From a checkpoint of a small transformer trained on Wikipedia.
Size: 3 heads of 32, MLP 768 squared ReLU, vocabulary 8192.
Each number is 500 + 40 x the weight over its row's rms, rounded and kept within 0 to 999. Layers, rows and columns count from 0. Numbers have three digits each. The size before them is the row's rms in percent of the matrix's.

# layer 2 MLP up, 768x192, rms 0.17, rows 417-482, columns 48-95
112:456503501492511469502482457404515509522468534482544466455488500438492533495548488488537513501534499526538581523517517550466567479533492551444491
095:502523474527526522471558428504471485476446549539464506455478477557541464525527530488555521533487459517490453468516401484554445516418521564468468
098:471452534549441510513472432444519554468490475529517441483490494547507498478547478576504460525552573478513497468519469507442515553480553484469474
105:530459533425474520478461523510449483549492489501464474492557489495471507602482506452494481524453575514528495523551569531436453521515582376525473
096:453456561614505487537544513472523471462456472592505534462487459569492482420531459477469543444555528549536518509509509488505481459562515445400476
100:528534499528510495528488508534509599514542520540425516495423448484591519466523529480517435534523492426491430476486562505510550554500493519465473
114:546545423497515497550512460455525524463480479495523464516537563457485546445551471578485465477519406493558459515553552503523610519425522520474555
098:520520499516522490495460512569523459508497433497514492588541477493443512566545555512448484440526471485484447573507446510476557463545484532520519
100:426466473546432524496492545447493548455414522491527508500491535465519472488521516465498536531528451504534502534556503540447500555514479441468522
093:480486544554507492476503515385482523508478580459450554558526489558408530532479472443568596469530500523512470439521463518508518501471541493546518
099:495484436524499519454541457453513491529438515436553520411521511444416478498523486425520420447457451481478468566511519523507450487416542509426479
100:466572432518512498490490433512461474500486520524533474480528507564488531537514555440491480504519437524541492433507452492525550460475503510496455
096:487511501558488485572480491515523508522477539541553444476560453518476475525503560447503428508487531518506469498515465436431484503492470493490552
092:495511510515506444506484437462546509471486511494531475564487544557485389604554510534490453479522483534541533471497501546541547557561472455456508
112:482505483494504484467530494502480500510448532425560537466512532542583466540493518602522497435477536534511490476525538495415537466479498577479506
094:422484537452555521489531474485511526513453470473559512501469493527499485464478606522549456506538517479586478497518497436468484453483489491541508
095:488518488501528493408479571485542513561509439565572523466492579539530551517508482530561481484509471468477464501573462441516544502504528520557472
100:587478597562515460495449505479569449516467478491532421483512556462484463516478537476408498527479405505576483506501513520475492461444427495509477
116:451580545491459543514520456444442542542530449455441465521483551497518538517495526457473534520518539435480589458534534470508548512542565485494515
107:481549474484465492509501507473516562571464585452525466529546484427456544504470504465439572558493548469429500551564483414555494533555516524424449
106:474470520455521523478485523503515470524430603481535572470500457496463484526474581448503595500513506557462464500528488449542528570515518599533462
099:458431519519478554430476468488491469489587461566522507547506475492396476568505476554477463526473488509459466501525527474474522515477496503488520
097:472478577520492509531561573529465554474434536500496444533482510514491480433498459490514490496445475512470481516492555509549477575492547437468473
089:460546517498486480526564536583505505457446507499484475535443542479533454543506581441487476471449456457487568475510420488517561467467475460540576
104:471535506547471549517509480523503485468546561473519520462499564488488489504504480459458501547524566500463553526543572494508498617490499558494534
095:469446513423564588505542507486477547502468476521484504552535438518460445525475501520511516509505516475533559510536514515465491524443447583511547
082:443416486494475517459519451462578517509529539512557564617426550517464478461472527505528502583539578456497455505529511569546422497551606506508589
093:512527490435518490488474546596492522500497518534500481456583558489459506546543491433527468501520465457527515448536484472478522590582522457499472
088:451458503517562533532526425521509549565444518465492503571513484516516427555440589551529431445534484457515460486511532525466502431511509451444596
097:489491541486459547506437484508479451534527500468565438469483460583552470503481511470484519535478432534426604539546453478519436533477517505572481
096:507498515508449496503495481487433571475510540438445510489484459543469464504492523530450531440395476495532580534496507537422444527443469464501499
083:471502418525469464539538486470460434542536477456563486523545556455467452463566544484502484457514538474515451554531530529478516523565509535436467
102:492538510510529587519526481521542493467521467473550441535568409513427469504527432491498507516483438556446506534508523498509539467456478465455439
108:514516484460457523516497487451484437459452467540557412449466494499487525521568564479553423534502527500507532525503590502517523493508485418591517
104:475468493556434500551482547478460484544452458438473440493484505524493504462512466539495437463499562487556499582464530473557521497557594446363489
093:506514560460553508514455497525479511504467553563513450626472464476501529473429500488506426524468457469530567458529470475461479526500501441477506
103:484488466481477511463444519507510460488538435459464469531512417493504446520464461547512495557485507546524493533508518497537518545416571556445436
101:451559505551488507530515538466522502535483534504524490517487481448495485504480553461482501455577481558493535501445542465512567528401483465491547
100:447486519586462523506512472509532475505558527437534541489527446552530447501535426551512449479500520562498507559523496524564521507413499488477488
106:450505480470602479450549469465513523485498559403493462480491507569452522476338465446512478554532445572482505541496523511493550498492451563496529
096:504502428556557493471512458500497497498424446535482403525478541504543514513570426518491476458451531545584528516513475503496557488507558527560521
110:472486501536507523476501428542386534543493554536446451489472514521551523487459519481561530562546473495469550546490507543568458473497556518467454
108:519458545528491518584479493474527647556422561427479437494509457469530473467528518538483512448414476473511534531496509519526486533516444560433524
098:452475506519537460415465572491480515579405532463484435479505487501508555523553537560516561501483413472528428506499462497528488541487537461521448
101:492425458455556526479541461449425455554473483548443444512496535445554496506475489498519486495524533477498451557513522528529471516470480519493401
097:500483533536502465545532470465550564458491545543528477496517519518489481538461470445517482428477502553499494475499501512526488445533427514456552
101:542533479553539511456501494472478529593539442466447528548474472531483445592534542469576537488457476555414473558481531463476509530527521499506473
100:506491457443523532555532513522424497490505484524499483495518479548452526466473510551548447500510492518478514460573520496510531471450577464489507
105:530469436532504534516529469487512497477524510519582406545426520528459526480534469547501450400529419543524510535535443417486485444515472533462469
104:529428566484455545536505493452510506515479547537559454444506544454473522478457512508472577526553471465563433510486512502487512546523470457466527
103:483528528473581473579446454442523463520494475457506474385513517504411533454499525546437519538521492532501549508511570460499497559551450477442530
096:495445519465475539439562429478476555501441460511494550474521504475514484506555535548542499493452524449522513494531544532530450460420529589488436
110:504415501491480447509442527466482507552464544453558465469468440557522501433450578449412518477501529437498525537536398420495463449567478537478506
097:514500462457512512520596466586495511517495541494523550497508531503471512527576526483430514546572477479529533450536372519533514488507542488422571
112:465430458546492526602514469493518498532505528530456493453533463545524547471422538490455473469505524459527526504523476498489533451581566525537468
104:471433581482493473500518502538442498431516499583472474525473462487476524571397531466511506502532518490568525531535499477539503486503487550503504
105:555451476599477533564502503521444514500527522549491463520506488504524458542493539538497495508470512506499569494497470445488509509515477507551439
102:481438485515485492483456544466555502506520553529499477456535492467486533435504527497473510493450512554421450485547515482525475449469407525471493
105:484530576587535502579493526528520499473528500526528492533542545473495453487463490488510464462510557483473528453542509515561500473495488501538537
106:555467531495451449572500463529545487484544572485489553485506525566512528470499451542511511522451480513481480515526553447489471450531439462483453
118:462530449557575551527463463538481593494522493492387487521567444516449489451507464483500561511420557548483490518465483499528558538433519541516476
104:528491558587452491486590490475539427518596538470464504550472494533512501531548490562516505545547607439529546459557506472446554508479471387484478
088:528483566506474489466466559487426450487459490516401436455487560504493557470512503542532488459517472502472512488532529517469517443520543537504429
091:610414524519420504476527497504570507553476492477526468460498547479472490509524481528494511551446540538519606478566553534451545548530542565485440
101:516532506505464541449511475479486469442546510506441463463513522567421507536512511477507532514430527523524502475522490470502455541479480493523442
108:547374568576545520512472533505534468504475529519573495527497487534430453477490521455564495444507514490518438488548540488553484480570579489463512
# layer 2 MLP down (transposed), 768x192, rms 0.0873, rows 417-482, columns 48-95
099:397542490505463520475566582536481532528434507529498429472529486527606526525486480483495564512505475452526468508559546509418505512552500527491454
098:521486488480527490492528499488498527437449502455499484519476530540560493511447525499512464565503544508518578437586555464490513456558477512515468
104:522516497455554470504542547537514466504477518536463523490491467412444538507470456508487461481539495505440473540427479508466603496487527490587516
104:549587510508425528498499491510590483495545525474469480475452450406577506498411435484473480474494477489493484561518528476532486450465589481462548
101:474500504507523501463413464498530549520476517515455465441525517460540471467527493482517536420525454453546556464453511528445531456451531423464553
094:505569529532408555482545447472446434556578498446478490500522441386549453472418510538445499550549517488560512525542458422456475531473496529521441
108:469537504447547534555471524533465571392489492507502456513557493560485520442495462530533509449555565466570515455601461560546584449546497530487501
107:481524489513500460507459465447549480495467501474464538497577592516478500536411563526438484490542515439471533402583477479441536517558519531497475
098:526483467531527480567521472474511519535475499505540527560489473474479498480621532491447561526482495439570468530525462492532543566442602485493514
093:506513523497436576503534502466445537476541578481509544504553500483444473506540480492612488467544521475496552580413509554521512487434516488448398
098:505478523569542498534488399523413528482546560428532486405496534487571495503544554460491524518476518450516479483468527510508570427499523513503502
106:527525470469486514506511453499598553573498468521456476526432439518523492442567473619483496481447576576489527606498572437478437490514544489492507
094:527535528464553515393509520521483410459531447438455532544464485479554470604468451508475589573519468480539484476386479487527441517554565526502511
096:543534503454486445553533554474492524428473509497533479521462432518502534444471550501510504551521426457571515567425485486471580519476535474545534
114:492502540489563550442483418557409580480509503471459541506544477512511530449444429488519514463523524514537556558483452440573474527610557599475502
092:527512492428420517476516477489533505522592519490457469438513481499474498369452514476454546481451548477511501493509537557507426430560514446510471
096:515481554527566480478506487503538488456532476502502494486612510468542482468532477505627474481491461460457455439370487494545453494434449467490534
096:452426534541513559486506464548507503498453504528526483526415560544541495572545449511559468555513446481434551546446483503502468560541500493513535
105:499448534597517470572490420511506435518444433457504513418490520535445505457473537535479435481560468440451492549557454464541514515547488443530517
099:506588478545485519491441523496547515458475540469560442479511504433476537483475479460496505533508535446529564544524497553455523486547407566468602
094:505518614528455532508522500476456590459546483514469505577458463468535550551456541474496407403445476542484580531510584497516487518518467473512496
101:613523467521489476466507531524620422521552436556453473502495486499502484516550531493564415535529484508499508472518501500503469513473472587456450
098:528537472522482510531446508487519499483517466533397451549530497530495473495537473477459524540522524476398550534487397447522449553475472576501525
092:449489501544545473499562566428614479531505560537483480489518569559540474517459452498445484520465528589480478511484466520552449448485519483511462
104:467560410577492499466501495479447482516526472465551444459526485564485523494501459474487523456540608526487526412536489529489450475568550472512472
099:500578513487503524529484485487554563512500482431509525528506578559436484474441481558457505466466560462484498506496501537496462539467457514483534
097:466531508485505519520535541526486553479550459461453500442494457477456450524585535500452445474490495495470597532402521505563562511508447486477527
093:499506477454555519518523487559478586508453486519455501530518497484463520480517500517501536521538473470559403532490444438497413457517551488501517
100:433516455523503439503520411555511495463456512465489508503523514458524508431517527406525502522496551470528549481421499482478507472609549469524493
102:446492545515529529447554455485475444601500529519457545516494512524518453463573516478464453573486484515515477515495493474424525493479500462534514
098:510475550455491518485509571526435525494508503494473450486513501517542481523606460488444490546510501438489533544441584491506486429553499528539438
100:543512533476467520507440522510514532471503444508455475513482411543563479496416465505452484528432505525591466463500517480465455450492455514520512
101:490484480507480563526521428556534485554592491475468444492475523521545522534434529465556508531522540486501486491479516463464509479496541441434470
101:453497504530470531509478455494465484527458423521449530383537490472532471526558501508484491499472483529502499505528545496490527482467429496474511
098:521504526553468508515453554457528559474490466507490489467475471468502571464482580539565522498443524544442576453483413408447479522460529505497488
088:510502454523514451464524497568469528520522476524442507514484471490503474483531537443509437484506486459532522444429557507462511442534510535509560
108:502520476523542548491461523524449507583496495496460634445460458487492501546554526482525553504477529525492514467442454483500512525526510499513479
100:542493407463546479481494467484483525582517590434481475481454574493497509550499505458533439551554515527519489494482471544526479499416563449477555
103:405474506452492504581496524483458501494544466468441496483458500484442505503511545502495505552466493430505464429486510513490492515480515504532530
112:490522501530486484559516510457502556488570516525529422520527480467478496477519480559554481379527544500503443481500485491544535539488570451494536
099:554519501493507458490449538534498497478494493543543531484448477531452482522496586507427577506444496532525496547466536451482509456504475408518500
093:479426440543524476522495561572482526535592504532499522440506549518517507456506525449451527563493518505442572560455527487504483518483509598481422
104:447493474551470446465452536518519496410541519501568477511454536482479482495526515563488567474535460494414537491526391482471461490454479486529534
097:503503567479494522436555561491421477576499483502507454477505499446495556416474435510522497525508527502470503515403445516522472564535448461520442
092:519493561527490506506454498545509521565546502524543475535548469482470462512489497414465538413502524495429475483414480477476423548457545498515549
088:498498497504497517542482501486428528522460526485509571499502498498513499478519487452464451504584531496533490596509538538444515465507495570460453
093:514449521498476491479523496464523441510470505444492450454469526531525532413533536487537475481493507451447513551482570501530481462533483498471494
097:527511496514543390563441566527536529498432519472508567479504498544550491467469559491514501516523472489483536372449546461533566480487511430499472
107:499495478560483585508519458521563522490513513489425501489477523523489437566474521541480490429558613410425507501504496475485513504487516486503491
111:513487466495520554502536552549543526411492488426533485507452499526535405386487502557477449425487437516425556472530522484522532509558512497531463
095:544432526446455482487544540519494543511529507481535532524499518483575434494557516440501510493521562468517448582531501417471520514506450518481507
101:498443510576532485479505565527524481514550571522541477488532528457500420446503521509520586463525543448486437538551544489536520567574504496436600
105:533502478489521541530499476448466431513454568453509512493468472488562493491486553380574474433496534531545415418499514507492500501478523463524508
097:515498530524526457507502528529511469490494497511549474482511476499461536552449499504410542498460582497491484489367557469536525486487419480455462
106:515485538520502540506526542566563463506488487533581514481456494436524494505511522554402527493512451514499457519563463553485476519521581429482567
096:515487477494497493559486522441473588527567517427502571505488455485498519588500491517484542428523494477495415494556484450489461499500444449442496
100:491518439515486534582437607539535526502500465511417568469541465506553503511459483472564553536548467497478482540486516503519539464476441531500427
102:487529489430496456505466420489598542510435507484480518416499456524414481481500444504460520477534515484553468511496503529518499488489486533488527
095:525452446487542466424559476514487485478523459444473488563455450409521431433498475468511487594486530520602460540456477554521483490491490494540471
091:462472440578578530492566556528508547531492494532453504467478484517503444411534461465536465455516567506561519520621526412568502546560474465459509
114:547421487463504510435533507474501437546462537523526533536482503463504522451463478565471516563477442482482553521476536487508438548506540534436473
094:467393495482493496473530539524535511556436483595513462387459452442525536518488517417533501506538523478521464507563478537474562537506510548525462
093:521418486505494518516538526539482480466527525417496519495449485494531453532535479498517480488479414519546485563476548528445520594527535396538507
100:485526466518522485489554492508535497448522563537447482430553495488505533468450482513489500420546441541522512570470505447500508469493526445489560
100:531572508473535475544443487448499523436526520516509502604443498458464453505482500453550502503491475497507461526528514529472498458509508543545561
106:435447515491532513573510454473407523500470469465576452443541491523471478477474512558494469448493497469545416473555544508474508437480538476439508